config.toml
num_hidden_layers = 14
hidden_size = 96
num_attention_heads = 3
num_key_value_heads = 3
head_dim = 32
intermediate_size = 384
vocab_size = 8192
hidden_act = "tanh_gelu"
norm = "layernorm"
norm_place = "pre"
norm_eps = 1e-05
positions = "learned"
qk_norm = false
attn_scale = 0.177
bias = "none"
tie_word_embeddings = false
parallel_block = false
init = "uniform"
init_std_qkv = 0.0735
init_std_o = 0.0139
init_std_up = 0.0735
init_std_down = 0.00694
init_out_by_depth = true
optimizer = "muon"
learning_rate = 0.00677
beta1 = 0.9
weight_decay = 0.037
lr_head = 0.0108
max_grad_norm = 1.0
warmup_steps = 200
schedule = "wsd"
decay_fraction = 0.831
decay_shape = "linear"
final_lr_fraction = 0.0
batch_tokens = 32768
max_seq_len = 1024
doc_mask = false
z_loss = 1e-05
train_tokens = 121400000
max_steps = 3705
dataset = "wikipedia_en"
Each number is 500 + 50 x the weight over its row's rms, rounded and kept within 0 to 999. Layers, rows and columns count from 0. Numbers have three digits each. The size before them is the row's rms in percent of the matrix's.

# layer 4 MLP down (transposed), 384x96, rms 0.144, rows 92-164, columns 0-95
081:398448538500578460446639424490512500498475440493516480550539534566444466558515518508509530518488436417571618431560490507516427494457532479486499449456510460498469548469449439492558539529509419461557430592584454474565452502525479582418508451543571530478468457506519476585558577454526441456
078:521557404596588510445550482509479476479599466496478550480493498571548498588571414545445544526525546486379408407543474513529508496402511507412521539541501496504504417515627544507533531499474483469482558475502491471514523498447473546529452455451585473386481402492513529521536539491463478411
068:498510554489518518430509438514554470439496587520506533543428499514430506470499508460469553543514439496503457458538509405425430548671502544501616513506510475610449495492492401596514473533450430530435512536480523517559506493550548476465536579569522426430437474548445556464472463455540558422
111:561454427516447490504557520505450498568474546526525515449560435467417486449515503536479526525515483432553522504510555399530487526494517461563509523539448450488466468498533477499619401475521503645511510553477495568472507406537523511447553579571490566514415500464415466421450550401604558423
106:506516554515547482353543452494503568563488524529535496421482575492564477502508409572498454473461533602475469431512526554468520497450643429471430563478621498474534589430487509521487501568420502498509441531447515453451473541511485473457570508546514447517520460506391454553545514475430477570
103:502443470448518459488455466615471511506473449557382528413540604521503370522466535415523455520515473612569488547455575421555473512490516530499570410544460514494536502451449611457478526548532538486505452504511446558470548467472448495526582523498472546518593457517540496511437458485545436580
092:459477460403488558512503528527467511475564565469459554505619478398573465473507546452540441502527561558442510497510531569475552428401508521419497477480547556462457477525515576551495522493466451570458535491476491492556468493479386479531517507384518504422576506377474548579491443545536593570
088:469453591519437490583555610551535492478487525547558467497493474545496460483530556419502444557504384474504469450428515488491462441473480493554593534455534469336572384556466489549444459531492533505529535484425479477410513543575524552500468530514525399486505521549549536476487427519491513593
122:429555507555524525463489544466426530466531418485458444549574537522605504474435592583464549519541492435527499535478512520633565525476441529446516557507506419484483399439504452426558461528513498480480449522472541471469603481427571434461559449518446475417471610527427496488490475488573554505
117:527514561460505535440491453433559505410566578440471458611585470541581493481573585457410524518494446464443422560463418533566570551523548481542477478528515507473463514529459471434469509525481473428442406576489533456584479498501463431583520471582524395529563477494494471458502546491425536522
116:496524533448412489529531500511578484625595490501509538505492552538448512542452459450608375427591489431500453540463521451521341466528471547532440414545480504534511553497481518454471476629482441472435456525551533493495473574500545486582470564511484456491562494464471512481492511477443477570
116:451486499574568520440489522500573478468504427587488553427508510503511437458495490561570458501532398555444542540492561399504503472478518521483608417506518608531442512499454538446378515433471592506449418521461533533560460450528430511609539479511490527431530465490488520563606495524428503506
099:536500643591347450528519466432424614537585492522545546470487484526474543529418516514459534548474524541418530476540354456468453501484467474549588535506458492481493491511549455495487512554457449479555530421564565455432414556508485488521549479525525472502507547520541503469520469448558436541
109:548514427474443488590521525474515557420534510473542489402476435601495472487384531549578477459456529422534471533595495511517462498490508439514412449458544500509514565564374523471568419491471471444507539497542499494485520505470460435642480490518447474523607555477541511468540586565497445476
091:520448504481490564484459548509532507585517598515536540432579441503553571491582503571586518429486390543563434501473448541562546441395489563445397490532436470378534548483447506483483496460532589442447490531500447475558466526446554556473428479550541459477573480490457462510488473425523474524
078:581458566468517497429548541478479482509428513472467498535549523478596587503562516461448485464462381561434518492527507551369509571516511464459500558490471568513414536457517459528586533355488474471502555439427502456494576433575532502557411564590486544543498441535530488479489450552510485491
126:487467571478507626600530472434509480466463504482482488527515397584478629516559536490477497555509479503473558515505577505514478519445500563501520556589424488461510422473442420525487367422469476577519505463591523578433561472435476533486559540422416536465491477557494559489434483468492488493
059:563424532534510435441494581434385418602494460589458463432469503456565484478569511583552497499481476479556476500421552495534516506470446502580454555495516481507381479534555485638504513495509473531518489486473570485452510515450431477628492518474523557565485578520471481441539433425483467537
098:475449491440389432445469491597439517467470481543570429552562559479494555513585464530549506460508449446526467568476483610576458481498468466551550534487445442471518594538520536542626415561514499475514386447494524459468511532473414465606455483554515466479530532486493443452507547524419526528
111:488517411452433487512481559571429526515450528543412513451476455508472489512457517528519516487476556565457522450482606416445468496473470520578520552519489484568539585488509531436494516490452434478563532395511475578471481491493586572599432598517474521496488494505451584463462594412445602407
067:603514438522461446497455475485521567465521463442546420547509463575480606543447427480599582499503486430426411477394496491451491471441591504575418499455546489520446516464495541513477482590523461462503551504534585546531466484529543555482520479546426553555505541471472563414485561390526482528
081:545529477523510488515423514499558613572534463476475435525499510572462595500489448515477421517495636502479512524565551527470535534509439565482480561459509441543416532573553493490490541415426462479509540424521472430395551439515503491400487363468499464460531500644474502533491495519453498527
066:492461617383549460472408508492452476558553521430481455595488528500525519497445572527501565493520458605598448475447590488355518465473556496540510450548429439508562514473463522444550492539448450509459548513503461499420504530449560482509471481536538556494537588440519476622472513479540489503
107:432464530526563542503442494505545551551526393495617474479476536517561557517557535404388463446482570584474599497494452499592459536527576467526577496460521476516518468514507555478541418425540552509530455495431446538404393431523448514507519493514524464495426452514548476489562508429411512519
099:632525612534504533478522488584524539490546538489533501495481496509446473519569514493485492607477482513536477488528458451479542534572509420514516539564498447518394423431490503550490602516387453414465500460482527511506493481512550434405522419619498584510487416557466504416498459438433533451
104:483501494455451538418459520468528552520587501426493528492473478523541638480540455465571465533509488412488450444491406475488564489411505423604462462478497497541515565487512474472569440478580464478461578385575563514557540523528501482476505498503417539611516503409519564430447540588464522514
111:475485493571555512388538514540510508526495476486488437515491475448479490551570445549491487519467565568555449488566526486644532483555612398480460434457516453524586513470494461441497568465515548528527447406516537447424466605567473504528478415555430528534506459429441545471422464598494515515
084:576553550457510443515472560566403616501439553507531535508496568420520477482485644594539483543567475514537467451539411525468446571466507413442487579507561447416536498513524462403472568609467544483456507462544550448541494586490487514483470467485450506444464515502455413507495510508497466457
106:478511542478482459427605428426490526535526528475596491590495518532453469607484558438431518507440432489517540516443568523471530475449537535492517516393516589387444444545477600496479568494508531483443522549550523490501534527544466572435495424568595451481463464467533577468464398495458512456
080:511418456482530449393524581488410481580598562574553543468513461512505549414439512564551487521502540493493448536476460553437534517468506447498402486524385472504521497553508589503520468466447473515460535546592448532488472525442509431650486590557477481485428523493479434548513543506456450547
097:510468483530494517550505509416639552507548517462578528586502439511520416486539563537452488463575453470548440460550507504532517532454420566420507542439586473457518455489536431503562485514451412529439561555442447496405534504435565443460483510542587520411546480467454634509473516477462500514
105:442534435464531476524457570482525509494527482459452455568485486565528503600604536456446483525600441559431523493423582556600568520464404453469547416514471520562495435530540456533451529411510573567478504547439503478439532471455575516513452513490485586498509485457462414445514419528471474595
098:541542516567644448546584468540476502466486540480440514435473494534478499429521451465494446534523503613496450443392533504511485511400530483426509435547439460487572472491482522452444588540495471505482528450519529454573510509527527533537519493528475409650520538590488473522530393568466420534
113:474493498524456439462495516475555519535483480490559524510425501447551503527456427595518472502485502514589503540456475534583506526564527453492511437468436568481591544454509583460458464481566520527414366490460516445442484511521501425567489402574612449495534517464487492444499558649529422577
094:570417433515519474536563514534598596407484529568506505423473553368507553466457490496486553538464544528449493472458426559420501546447480509512489486458585502564447547410438605500520531448446547475492555514514477511544466511520549522417525506455541484450505417579498636562478468475514467473
108:501452463419513519502448642454450441553495597466481559550517435526485506475551505479497460569498477557524518521505493501489516520417553455530568468507431503501467475454513498514463489488550524622454520544428505448457462424489536603421440427522378555545497589547560483474599500480469611441
086:469578474489433500535437493477526549486483489544430497464536476462381570503481485495577523598474517505471475415574477474484454415472473445553511475435530555430449539524566583563490458462531491502497547402505476485639538566458459546495496483516517680482504538419471557448489463507573485516
080:438612489574523536468495467544419428474431448481522425443494524486499596504490478491473515480502429401583585572448528525449533423494466454483492511434527549559599497473614520531512494438505541453468560423482419546495532424522408496467541562575481546553492528580513493457481553444468542560
109:441526535454423520373525566465478529487553587583505538409512463507616418541412546515561437572587446566454449485552504511404545522485415460535482492612489451511495548572483411501552495482534549587491482502442461532479458480510555502526482488468479453438570480482468478551459495518435538525
084:573497515468498444470512484464473485469504434526547502449448532533523530485380541509651547403521530489551461538549517524515469540508600568479385478416480490439490571535511469459506607481460456492525482540520403549532517496559430506514448473538461490483484392445518499610419526603493527559
113:568497518401501526427515507515475489488535493525520475492506503521463539464533472576610467520510582533486469498529484487582412570457508500478468467474512448465553555512489371447536520473522593526571492527440457486462525443547395438536625471562502502424549454360487485446607559538414504505
071:518531451472508440523509507434488482503474544513432493510545528395488511526505444576493508514523477572430495442471425509394542552494453480640564522530613430440404420523457511565540519552514530494495528479531550472490536409623571501474461449552566545516480510549532475508461420540550480379
113:564410444502470585604563527523510529569461394482566491427516506504578482498511463376538605458448436550495466507585585381520484535566478505449454502475470575441422468511519470460563446498488433509516571515509442451445517475541457538439520515578465499533568562501474482527443531521478548484
090:546477495527359595556501542426486444562561580449452470507516520441529535477481491479468576410445512445566503447429560569421490529411457476457566441503514457568516434578509554515524393557488456506504522534549509476486506446494444470480527510419533515554564541400512595563511564480532520518
107:527528420436448563532468441473389475468522581478403539433505557471519494516614523454472485586543529509464505510483472463501537519496494556558533460526401588560506460611491498513413447474512523475479549585554537444523550484545483578489454517517369554524480453404451535475551457516576474440
132:535486508453523504547495509446552520554558547391453508553627534536500536469515543452539496553500442418497478550548550535489514433490495492522505488477491428503448600500515630505505517446525463591403473448537552524471542471468389382452553460497386498452527505428472511440507546485605433513
115:438504509444474540558567499477456524526486466510481523500464496529464435489460512379526431454567539485549469550520484587533467492504597481535537561474509535435556557597476480521503431451518407435485555512552522479480573538465572613607469451520498530518482522341410443469484548438503423543
094:483475572399515531475504458452482456344518494403584498584527523573417579520554509433448500493551552511421519521548539492396528489564487519484486466512588450529461537559496469505504469477482501527499519546513473527446560508496523505432533421482450413581542488514517445560623581429512507425
118:507510523498520537474516445579501435550491495511517449534511407490479508468511557375495447489474473486532520494589407524597445582510441547513460392416448566505452556591480413460501403518535492555449514440487488541539501502515440502453598560557508537485486602416438473508549570550543478572
090:492555517520532413434521463494465538537370465451507490514515481560447472446555471547451465506508473518494564542505579524524544499448593469560516511482539479534529577381500562519451547445494579582515479562491487480530455560394559547511429511584516517466387445520390496579476381470470473505
101:493475545493479561477580495485446501547482508495498426504428473529460431607469521578550378400463480527580451480503534518510456489530536466446425605492486401517503626545495522487434547522429441552550487442566395460482552498489528552511468467524585493445576533519448482552422537526456554538
079:467465464505475559534584497482483532484445435538582607439470575392515505540472522533408520549515545439521455499514573460514576473517527400442491413538512546504495585505474465509440559455449532398566489493418494538497524659568539449485506401570464432491508463549467519494497479548517502474
120:604439382553483499550475410494570481549503469525566560491542509451588460523495508503404523496479402538490433485464465491351512513411547532453491487449580533493483493440466537554460483576459614427479541450501516494509477538543546555498492521440495548465421462606551512520511526592516509476
101:367524432500469450459516495502514575530465427520498545522544521448523547570516484530478486407516512535517556540528514537583461492529501469503441560410526578527581542509505477498410457463484572610466462520484540448520539418496486556481500602418523429413551460464595425516397440528545441530
106:559428424447610479513429616469431451515429549510461536494485432623573531568461476436476479584440456519512487470488529450531448495557491452505417427544532508493499530548529531475488524457585485490544469544382502449498560478443513570542453436462433522630504510503476548525523501478518491583
091:488558461418525554504631349504490487545569467474559456517516556430419507492472489584537547557520404457485548564532409520383496536519474511448560567515487509504533550437408491526411483468544514585448546558524498461384484588505512505513428528481545487490510494470517524489445550511485485473
061:375514515474454509477378464493439429503565487506491618560513497540498478658422517558596519517532402579539466574553517493458534515524505580462483463500498410506482528489504476534474582540513414477547444498459526488597563564440528475544493475468499510463443438490422538500538488545486498442
072:548538464394556459466481536478433553496515587481506537465609465421539448519391477524552467474487499548415546508557498472413479513522497501605600584481557431480377442560431490515515571579489553530511435490450518447537539480530602518504494500440501499521464554529487560509508474498461401457
107:494634437508513475524498487515443557495593474458527449548482463563531490485515520578497507479488536474416419507458475554575521471550471551536420462622497466527578490504563504461427514521481517550522542510474506514453492541363622391541490606448411446523460538497511441517471474419447473498
134:428454558458579481508550509538482508498516467567479424524418487412501478505460410495565425438509572561524538489513541477443519420493522461388483530531553559475566441452481471470505636473440519377591538478489505549497474595413496477530453472531588544515558451535538486592499489517561478477
105:396441478517524439517518558511551477557502539495482416496465513485505501592529474515490495501527523511504511514489456407555421562483527494548430486416525551618444460418489459505695578450511489557482492455421560504511473388529590493550500530479524544451463543532542427477436460443514556493
073:465449520553532504576446464495515549464453534487459580467515529441510498489468442611434423533547481584533523530512505525434450526492506442591597537464480492468330454530497469504485346499541501570581448585438466498568513469517564459504524462516582516471473559489572518462521474463560459475
079:504475511515411477563530521470467444397586431401478501458486531514454474474520549460431519512518458498511450468458540413470523522419531530450557432519472534553539477540510494476502498416517527540561512503459404564463558530568571624491544494576441630492491432453555523481583490619450541481
112:492551530462474419543556552538489394519558596574471525484415498480456446512567418462585393470476526449453475479542525530610540554510417447476483595533495507484554467429508515454489525524517541571535425521513497506428539561440492511459455546467561589491457530410576463543472540503426508423
088:554490493474449506541527503557436473501517569557505486497395494504473559473516540506552590458496549490471475536460543539523391456598525574516449504516502519468433592512550478464601496353519570478547519465557528430470546522447493549409515444524577530449435418471403433573446463510564462523
097:429510460539497457443513493480560492402502498561502426489460536455465499547524489420443466529580495503479638556487519493529497568543463456568540452524490429431504451525482395453565450414475571559599543546482641511541505524528471538464476504433572547489551403492472492506588527554452444486
114:503563465479406466551559498518482484441538511412528447632502586559513537462532568442509465478539440373442584469530535494550488531484457482498491466557533454459548576505549421471494477482428422594385478457551492538500545479545450561557486598537471517427496542475474484404508542497557492466
091:537522510479451515503404572525585570535467542503595566466544503464548458458555452485521495580478489509554572517474468455481518494546452421458432538495495454477455528507406530467492449512567530514518430484447462494533470574630435466417405500500460499528402552490582563390577477567477546434
125:591507419493456550495532482529467455491438395534502510551530537370489532523447519457522551434449472533475468373431431512456495563564503475505620458422561496561578557461497379510495450538544569455484421482490586530560476499527556492595453553466516550564508541492473549473521503516484513501
094:599405483538472487573551483597564569502422494526417484514422502403450410543490507466467406515560457550443496528499482488453498490484507488438583453551539503546466531562449476413514453483559511576541491481514568552499533507580606439457529404465603490548563454564477507481492524464503442481
095:377564522489534507475495536487434525515517571543443530456469490576389517606450474562464486564566482567443500484484568495519346463511504529380544504468441527525609576564423451522490406478492525418466496507523551479487475488515463498562510567494532458470510528397495503524574551492488541514
147:480523523507521483423478494580511552505439333468495538498636517393547417490611488487531508525468512524445548568555513485515461520448386531441535512466610553505515490471436560453560472446571454539488414444463546473489436446522539449534561499503548428493472506561518482512524483518524479577
093:479521547613638510479586517563529582477577506510386430557461514502533479454474501455517622489429479483463420491406412417476534518477533479581432516495439511414463519528479481514456466481490487562493492499511522465495525503449496496432554466551516569436509458603514424520539425534563526544
# layer 4 MLP up, 384x96, rms 0.171, rows 93-164, columns 0-95
089:520446470562548364518487557601438593477557471529514582516504455514445443512438454567471423488495480503536450492482566581500412511381452466496513499415438544492502569460493432435563444469474489476550532466536475473492505532545519508439470479482534574512547498558630493587438437456477554473
071:450548437467458526446449484513452492451489426457415490492510544447473443491435462559484503511488619537532649502489493459564425509441471510529501464497385475509484476498500487492536450536557510473500437504497472611515617470490550473535567497406521595564377478547434549519571550549528541541
110:549600497478509502484521481507450412452400384469489548507564455510497545422384561429541468567467528429444530481538496482511498490554644484544490481522442537460543425489486517515539497537521430458516412486484577551517464515464484439561490626485507434452447588522499557497467544563474562468
103:469490462496585545526533483433440423382492434495411511529580486502474543489479470425546420518486494482449553484535473524570565496536432502481547484496415430494427491519556507533427407468613460519511462454482544510528560511497548468577456499552427476508534603547565449443506493491569393602
104:557540496567463484577447473470492458500614488496656497462522453459527532462484474585537514480519568474476509537469532570511513388555537466496431526535508550464544514379490432557478553444488491606497445488505485469465484436547513520506476420454578461424535548416530464550599520471459485395
097:598446390584476495529396483504417527482485506545465442510471531553526507503520572576483460453459467479540517520494478506505509570428481396469498504487464591485570435513556508575526468532412524506547543530577416448400518562520556499431589496500556573472593478530507486526538511472363501485
101:570556450437567547463442494522529417491523489512437436514570454424583484501531510592418509465534600461524498495528565480515408547473477429417520426491457487493479435506556470424476497405580588607513499490480484576509532378535534495509487483486528491462447560554503527580567481450531426497
115:446398587513581522526557511531492486455417498555461547471494521518455549503512497509518432590511603438568450541444461460498419573455520541500509539485526568534424522509501547444456457510481464459493494475387535511455568456458586460466554491413570592409516490474456490536463405490579550411
118:424466559480502514526453447483436403443516514428476463531513569463485480487509497474432477481424514499550460541555467459370566610432525529578469522493524473567490597478496582507499527487456446487484459415508517438459544522496550477487478542451556473530581415575559527551524508605452580622
102:558475504455586448472467485506460520465443414545590541502448464436556547511429488515430571469395476602473505633509503497486580515491474643431482543525554428531479480515486493544390513542438501503580487574492507521557508500469471533486545473486470525449497485579433584538541424505448445463
120:489462561464493513553646540552431493523475484469521508560521557537513455524504489453410455476531473454461451580457540506492567481531486464457407511397489405564452579528409476587583519537461513495533523522526482443494532573409535428537375501559553435539475594560461478478552494473468511475
111:430434471551493430546597522545439467497562530562520453505471490504496486562467418470519627460500519604541434408551525544433465472467514501528449531540457537541503462413547435517506531531397480477557561407484555467490431540543470541473517516547572599490521551405454481478537591430515542481
114:465423528513519493409487462515545549476494504516543439492575585429576456466601443458536456510480591490482512528487553561469535442458446443554624545473535433505541531533500512541398459478540554569537497555352575551479505484537539458546483445453553520508523440447558470577518409478444500523
091:377495478502465491500498419493560471487404506551491439441501548517489467561580485508592575500462528416503482572458447561485594428449510461564465540465552414494628437544450506546499490560558484562568490408449471531508553470506576529494475456438550489586503473576484556513444481562454553491
085:497558513551532580448499417425531539437490453464445469407506512491531465593603410441530552527471476537463552499508552491518569484541533432496521539574475548447439471543555511541535467435510455372526466552446463493447484470544502474455386531601560518549504530520459472414538525484584410546
113:501527469428428582517514484606438537443559624421502502407513472479521535402485481515474465489482512445484545495435565566446493400505548566563401488496508535511441521468486439551623587474460552503492552474480481547553440470450559605438529560508420516495457525560511521551511484531543522495
056:479505471594420406567583466547495453414491528497463523432447569492461469481472414461497531489469491520498494435490480546553557487400511550487464623461494514513457442542538504499557577575567546550465431425503484470517514552578405453568570507502531375412562508488526506449509458546501498431
098:515449457539505495538490497442566544536512528485529522505474471477587511458579539460437411427513448547518572498471533515454534447424530450489497568556419545488485550390520591535456493535482471464470545483520446442493480545503654486510413607469458500583477492473547451620520443476528502376
109:591484444406466425448439549504455500476585529474510485577482484399589535476542379518533523567526432510612477418409552512560545478430523476529546515555491444564448453474540436536506467556524505488520444532494516471439469505479515462486485524505496507613560502537545439446604399514479522466
076:493452473481528506546514647514502587464488486465489549510496472414480442405485590435518447543466516482444542534532504477494482544511558395594568524494483529417408503501422479447506426494551505508521536561562448490471499549514573538556428547397388457530511493515608502490483432471416474537
087:544545494506431530555471460487522567558476398420409581465525565517486491499519491444467520555473536528558415419405555521441537514443461480435404616467549500442428518533500536546494523555455517492450513502481484431432406448537522486593522522558585520506521427530523489463488496487605558420
067:493465474580470434482531567567462556475546504490566493455484461461507566506533453442522472543558574511401606452452418535510587559552498473488575522408466564536394471552461475464488460438452407524451503458500539577503463459506469491603483474519379544486409468523554533499429477472503562452
107:493564572558492605494526517567520581489449533484449443501522559524432450475454533442411437429463402537591525488523551538450557522456621537516578587498437468424473598431539490408518510468520481429474530574448425424502475515496546510439481538531537477484487459538517549524416540468476469494
108:525509459531479471539518416514464530516498512487389385424499483511604439581439536573540556502590514528481495496495495466483543480606523442473430495452405496476538381544475413434463481449467537413510539502503551526566439515560545529557462541520555446515422538430473498525573575536536444548
102:470498460516601421538514588511465469488479495529604435502449437505463539500530486500519509553504531510420586536515515544483479532628470489476619455595461483437450410478459455547544486476475537432549535551547463516422516502521504435597517468438488577462471518579488533477422580475437516384
107:436577481463472472563495547498524493460461579494553484456498502544412459528602377444528586409407489427521466525437503495463457475559472549602548438482484577465519432506560499440598512449500527532495494528414499465527488403552471485572457516587530583503516551589481473529517535449472529457
091:449454394586468533514462474437563409475522480495470379419523414562526560527561462450513506529568538502451509616437584540565526448535467544620505429514401556567442466500490501483548409531552527522518488454540524551501426427519491448455469498476458511535480472507506494524467598523492528521
105:595485426469476471551480422498451535553551391528529509568626386431536514539489513553507565512498444433425507500446500507486570497532476497481583517560471437521569378462517453573438486508479551559556484446438400469508474425537496462556480532477487523522558494445432476574574551524524496524
090:489548483519522442471470534368494482519413521480515485534497474513499469541503407476497535369507542564516505555509445576575643551547490521546520557461464542483414525478530607450506412504501468446453494496512514517459498482521536557562579451516555530496469413541431416599505391519552470466
105:409476578560517587503453493480497464514591379502511510545539451448544577462524485438519520508585454528453537455391495417500513505491462521564538423501503559613557433505560499526517491516490526559480490488402481408474467419433605514538548641477510539466507469431542496483488484492518447494
109:443453505533581442403521546525522546509555585615608444459551470484447486446558487477529578513478531494556476485545497554430511450422546510595527499544536557513513476440437445459534525406467552537579548489440532527517436409478546519457467414505420499474423539483517436575555495451481474429
104:468472556588556489466543520576532527494400549539431527531490510486437454511462452569479504461586475572447412560435558539471478514402488476472464495520400472488573533535491445547568472558561505450572590492372536461513450543480567542506533529561478430587511514542531466503466466523449392451
110:458438437429505455477564595551420488424472480462560495482492476466459495440529501500554574497449520502514525433494417461520528582535550509547474485419576381490449434438440516542555540530534486423491557531419497532555410459495605471593524504620515571539445548473531511532463567518485527459
097:462515588458542478574510585539508498499532459488538428501486466567518505383469497535532404412522455469429533509609486515484458485496513525555452445560503553437487437532473424473575444545528516634513526546505484516496535521558500547484426585459442458550494504552610536555402463440436420504
096:441445472570450410507437481512559455426513526513477467577530504428501516516406484459435543514493524460536497449450472476461651565555539493420454547555535488482469471509488510498427557619389492538504509475541515550467525492496471381536550528610564490484593488517583458459471508577462536518
086:525433509451494509544507483496549487543559537476519550449503610512559547459523451522512519582525498542603455416430460420507476494587521514496345459405408532468420573442462453529543473527464435423507559501488501495501503516522542476542470476517508521549435488543474489574387502505635484437
077:465519527422503475455516534534592442453603493449584413568524520516410488467435453429473566536554497406463479517529498479533558558568532569501394537534363513510543467521521450477565474488461447538550498494569459479602466518421403548508492494457505558528493506534493522532584528552429557471
111:453455491527534568538436540508447483524382446546498478526490439526483573460499562515453454559485510474404480520437416482526535507550588486482549554457567483550376412422543533502521560493541451511475499519491450478511600501589598512513441561535495490543446522531349461573513490534549561474
088:551483569456536488520455549580568489504610475495465540472514462548522507542418496521481419479546503488503490597591438483544466464446529461612473499506477572511439463375488464439604376531516492548518489471441542583554501464515485459529521562485469497475484510498579388427424526497455445432
111:575483553454539534537560543536486528517572607513443523476439505489486509478551491456462520572434498455446524562500507497550427514455418486501551508594411513418524472561482547570511520499447486482537558483485526403493575442570565500528529331409486520480520449501479550512492511543343494486
074:556514541545565536573525451571552501460437446460572418487476486475517443516465415381454464505506459429476595561519538458500575481423477508502496480406487551482543528453568511526496464458565458620474565490477568526547455540483511474405596457510408474483507469613526490561520516423537450508
112:427549484512485527504510421547496452521441424508577394450487608416571530580464491492531439408551450410516470475501568487446538490496546456465458476484502519587505482443529395539503574470531494507571489498516573499468540495463556609554584583586420468475536553572565488510480486459474462505
105:477572496466483437522599573583445484431569526518605450585494515595540488520534460524496513427450493482467493561506445494480512522606510541469426516487501541560490500419503505565470565437337491475545478531492578442478468485437514523516514425497417569477429436543507436558482566476435470530
115:416431519597507431469503590511551492493517451540513455503492524567483586533464506564529468478521451522447485412507369601456584503437506509507486461598485508495460440504540527511521486476457468516460507416530530466519498533495490501493461594440556456526590520473609597555471491486335514514
128:460556511450444555546502529463540505468583505457479502498575511548478469489497534491469503435559461567492432506443515485434531431412527526509368610486531551440493560452450409536541599417513413484450410514616508484512574494500572515448504538582432461466583553515526524555517438535520495547
113:538474482484505473460521491518527516468522484487551379489599407456490538524574561505496512479458397531638465462492460511438536531477477427475511440480478451508502461441600471478510443502514634544504428405531549577498530464571480478522462493486483595448483547519571571564533514587409562467
103:466524452453551505531419404493490436440414477503549506496518516539463419506441520438466534420541506415506489527446471502487509457473521487494462479533571418446565606473547478519519466492590479470586568578498547483386495530590493541355553527576519556541493518579540436508557570491523545457
119:447520507538505459447581515431449422488595567571448546479477531552470549578486455485433506505526411549569507530567561494462540540480559581490448549462410511513350487504491519496483513460403364519560536497544440471505368460486516468563486489545497549497504511423464558528489492499472435512
094:564506462490478582547442450495516539415538506512506476528500565540476536509574410522461439504496470546506498474479541500411459471483445535668502468555445534381488489670489515477443489564539533527522467415550447540495458428476451454456481493489537545573545469430552532493520482552439571429
090:560444533449468380453530454578497542448529523514581516510483452400545550461477517540534571447460425516433497597557460467470457515438553467411531445473543459441528449595456469512580541498557463429527464466417521525569512493551550482479549442496506549492498519377537571534581527545423489526
087:496451515486543450446566522567499446490405525612427502545495481379453476422527461508516451511487534508484526410525479513495569475407439446521605551520579425516510497475546490573524497467570426526475533479464504522473625487511575454538449481553511584449542560515497451631502473520446432485
112:462531556520565553502495548545439531463342492506471470467486478614537476516468421441499488482477508503521554540514520488505479373494529528535435502525443602519461498481519570527485450409570447573524481490520464460496512554577424464504457571485436479461454570615459592475502432442592552532
097:471493582449505521533435438422396416426435469449465521470491592526471429415491501466509508428444528469540529444444540580436467474518518480556501564519547540437515525523594572520434391521521541537454474471596564535418491512516478434533503540434550513477560559548597521492543469457494496583
107:494411491505496442577486469501517479476465444582563552471562525547415428417462575547459519433557534421532468517501512465527558518471648554466455530515463579510511503498524415475485540524538390510457477474504472399566521500495559464443584545581523387544465591522540531435540453499498510466
094:462475505504581473500522523545536426404504415468523589585566470490526546364489466443514511502623620474470520468472504492555468536462510459458536423522477523508475404493463454492564527465516457459447444437492511516579538528458545528521460431478522527470547577486474572549591368483472466451
057:475491536482496544534493526508411464487561513470533597482459537560431468491569472449457570447503507568450401568404522623573441487470551568477521568512407476486478495443531458529589533486467471486458477547468494474470487572511544533620591547453601510490491380463530493539525443530541459458
074:572532578561505478533546433575526580498479476487536395530461523459525473521407416379479540547542509496491515572446513404597576493472582472553368498510504550501515529440576478528500448409535433508453561520448446473536416462441530498480483549511496490451515525551481432556555445509559492510
110:489443509579505479509506482494475548526538455485496574500482455530581485555505573590460462549520451457487391485486433474517557544536585505530514552584516553529440504481528575512441501534345469412561493518445594532498468521432580405487514567518466402444403464487566516509457486568517506427
126:506492490539456388441496376545438553541523472520539544529528446445505506454432509550515548451446441613409513480491498533531509528421610454482458620470540449448489458493473496511512553580562464404467493485526557427462477542514570534560595513479558516519497502435531418583512537535467433474
095:530430496433459503521489477504393430550541418520596469530475567421533555453462611495569551580391493496457458528448524547505563529490447554573515459602439473552537490506432472495471471509564529491518505448482583504486427426435569495563571498460519553505507511480541494565592456475505598522
076:556622492544501494434526485634456549466505502528535429583535507524562486488442526462428477552385444468445463500407496540553556380533508479431441530528482529441568436435484527504497504495470545454433467482461584456483462543547535469473478571513508520558569462501432502552416590494486564449
086:429504478512421578532523544417497479416485514499472558461499482464550572620519466558423472434611378474541455461486495482547495552541503418431529513477457508445461435577599467615516510515524539487491480501488470531445524485560534553435526529522454478469527507424589554496395510519479459584
115:511536472574504496442456431482444488474500421413559501589590462483551534519434596545430519483534460420541461534458438637477522439537524510502527449397433500534493464582530481579516455571467437478572562394540514487546558488460539478505536432529427508484512533565474544491442490491492557576
105:471537529538445563578531470422486491516470486493419457505397643549498378485627479437528483545539511555513592522438542445484511500480512459519549494502508518480495528534521460477493516526481442531439428527533462478413500411555537447513480415535594539542513453487466510596523469478613532408
095:513576486512451498475461479501598482532499454539416514464458474528576403655458528431469515443469511585522566602514484531458489547472475468492461460455525515454411495416494467528558466514575454545473504483461563388553513555501538469474390551502574430574523481512465547480476528438520599467
121:571355541500548512425513495396530500503579505512452550558564519398490502571500436474472456475459476595538567494455594552451533469555508565450467494543477500438397506561509556513539508554512396515510558464496473521527490470501545500516479438555519451450458469541528538426438498508553350519
101:416494514541539479548559479586419481442416425549538394517523471460424557477400445453529576492421517472463506532564517490480528536592571536440470554451511539590418472468547527438549497436582461538497551543443524432571438550468491483481459553499511560421486517544549517530487543489520484605
105:534431561478620522522487515483507506531446474493507554489429481566574456526560484462458499463557505500524588585500437451515426413463587480578402432592479523450423427439535521501502502434575438561523472488454517445518526537550476538480428555510509446467457530513538449583519486434640490475
104:436416476440544513495560562422478482460541477558550557446534516462524564496573508564478573473550574542486497490500436555450477448468482517439483622497534455408477513540502520504513496545485511565447420412496452460482533421486476472573570408437565460396560521394548561554562490501512447443
098:516629547434494610487417504523454453492518473530493428433536482419575470517568472478488553508502520577425516448531550472509562503539464450501533486496471466611536524577455504502440545517521536498499507550441568434481405442478567451548525474598467550434387475631544462529533473473517526471
132:475454537545511383450536545460488531483434495437529552592557491543453521470449519509371381567475535452558539514460514474490455475497561573469466551492527510381484464387562558486526504573514450571479485500478512503521514506554572486493590576484510457572445529397487516583503473448559527438
089:570530470434438448453421468445459405455567478535502512449485396472518529466422570515500592538558564531469545430520559532455524529475513472500538553489539481501469531503501441422429533581482522465558472440539497518508588518468636518538491453478572491499525503468554600452571548565378525443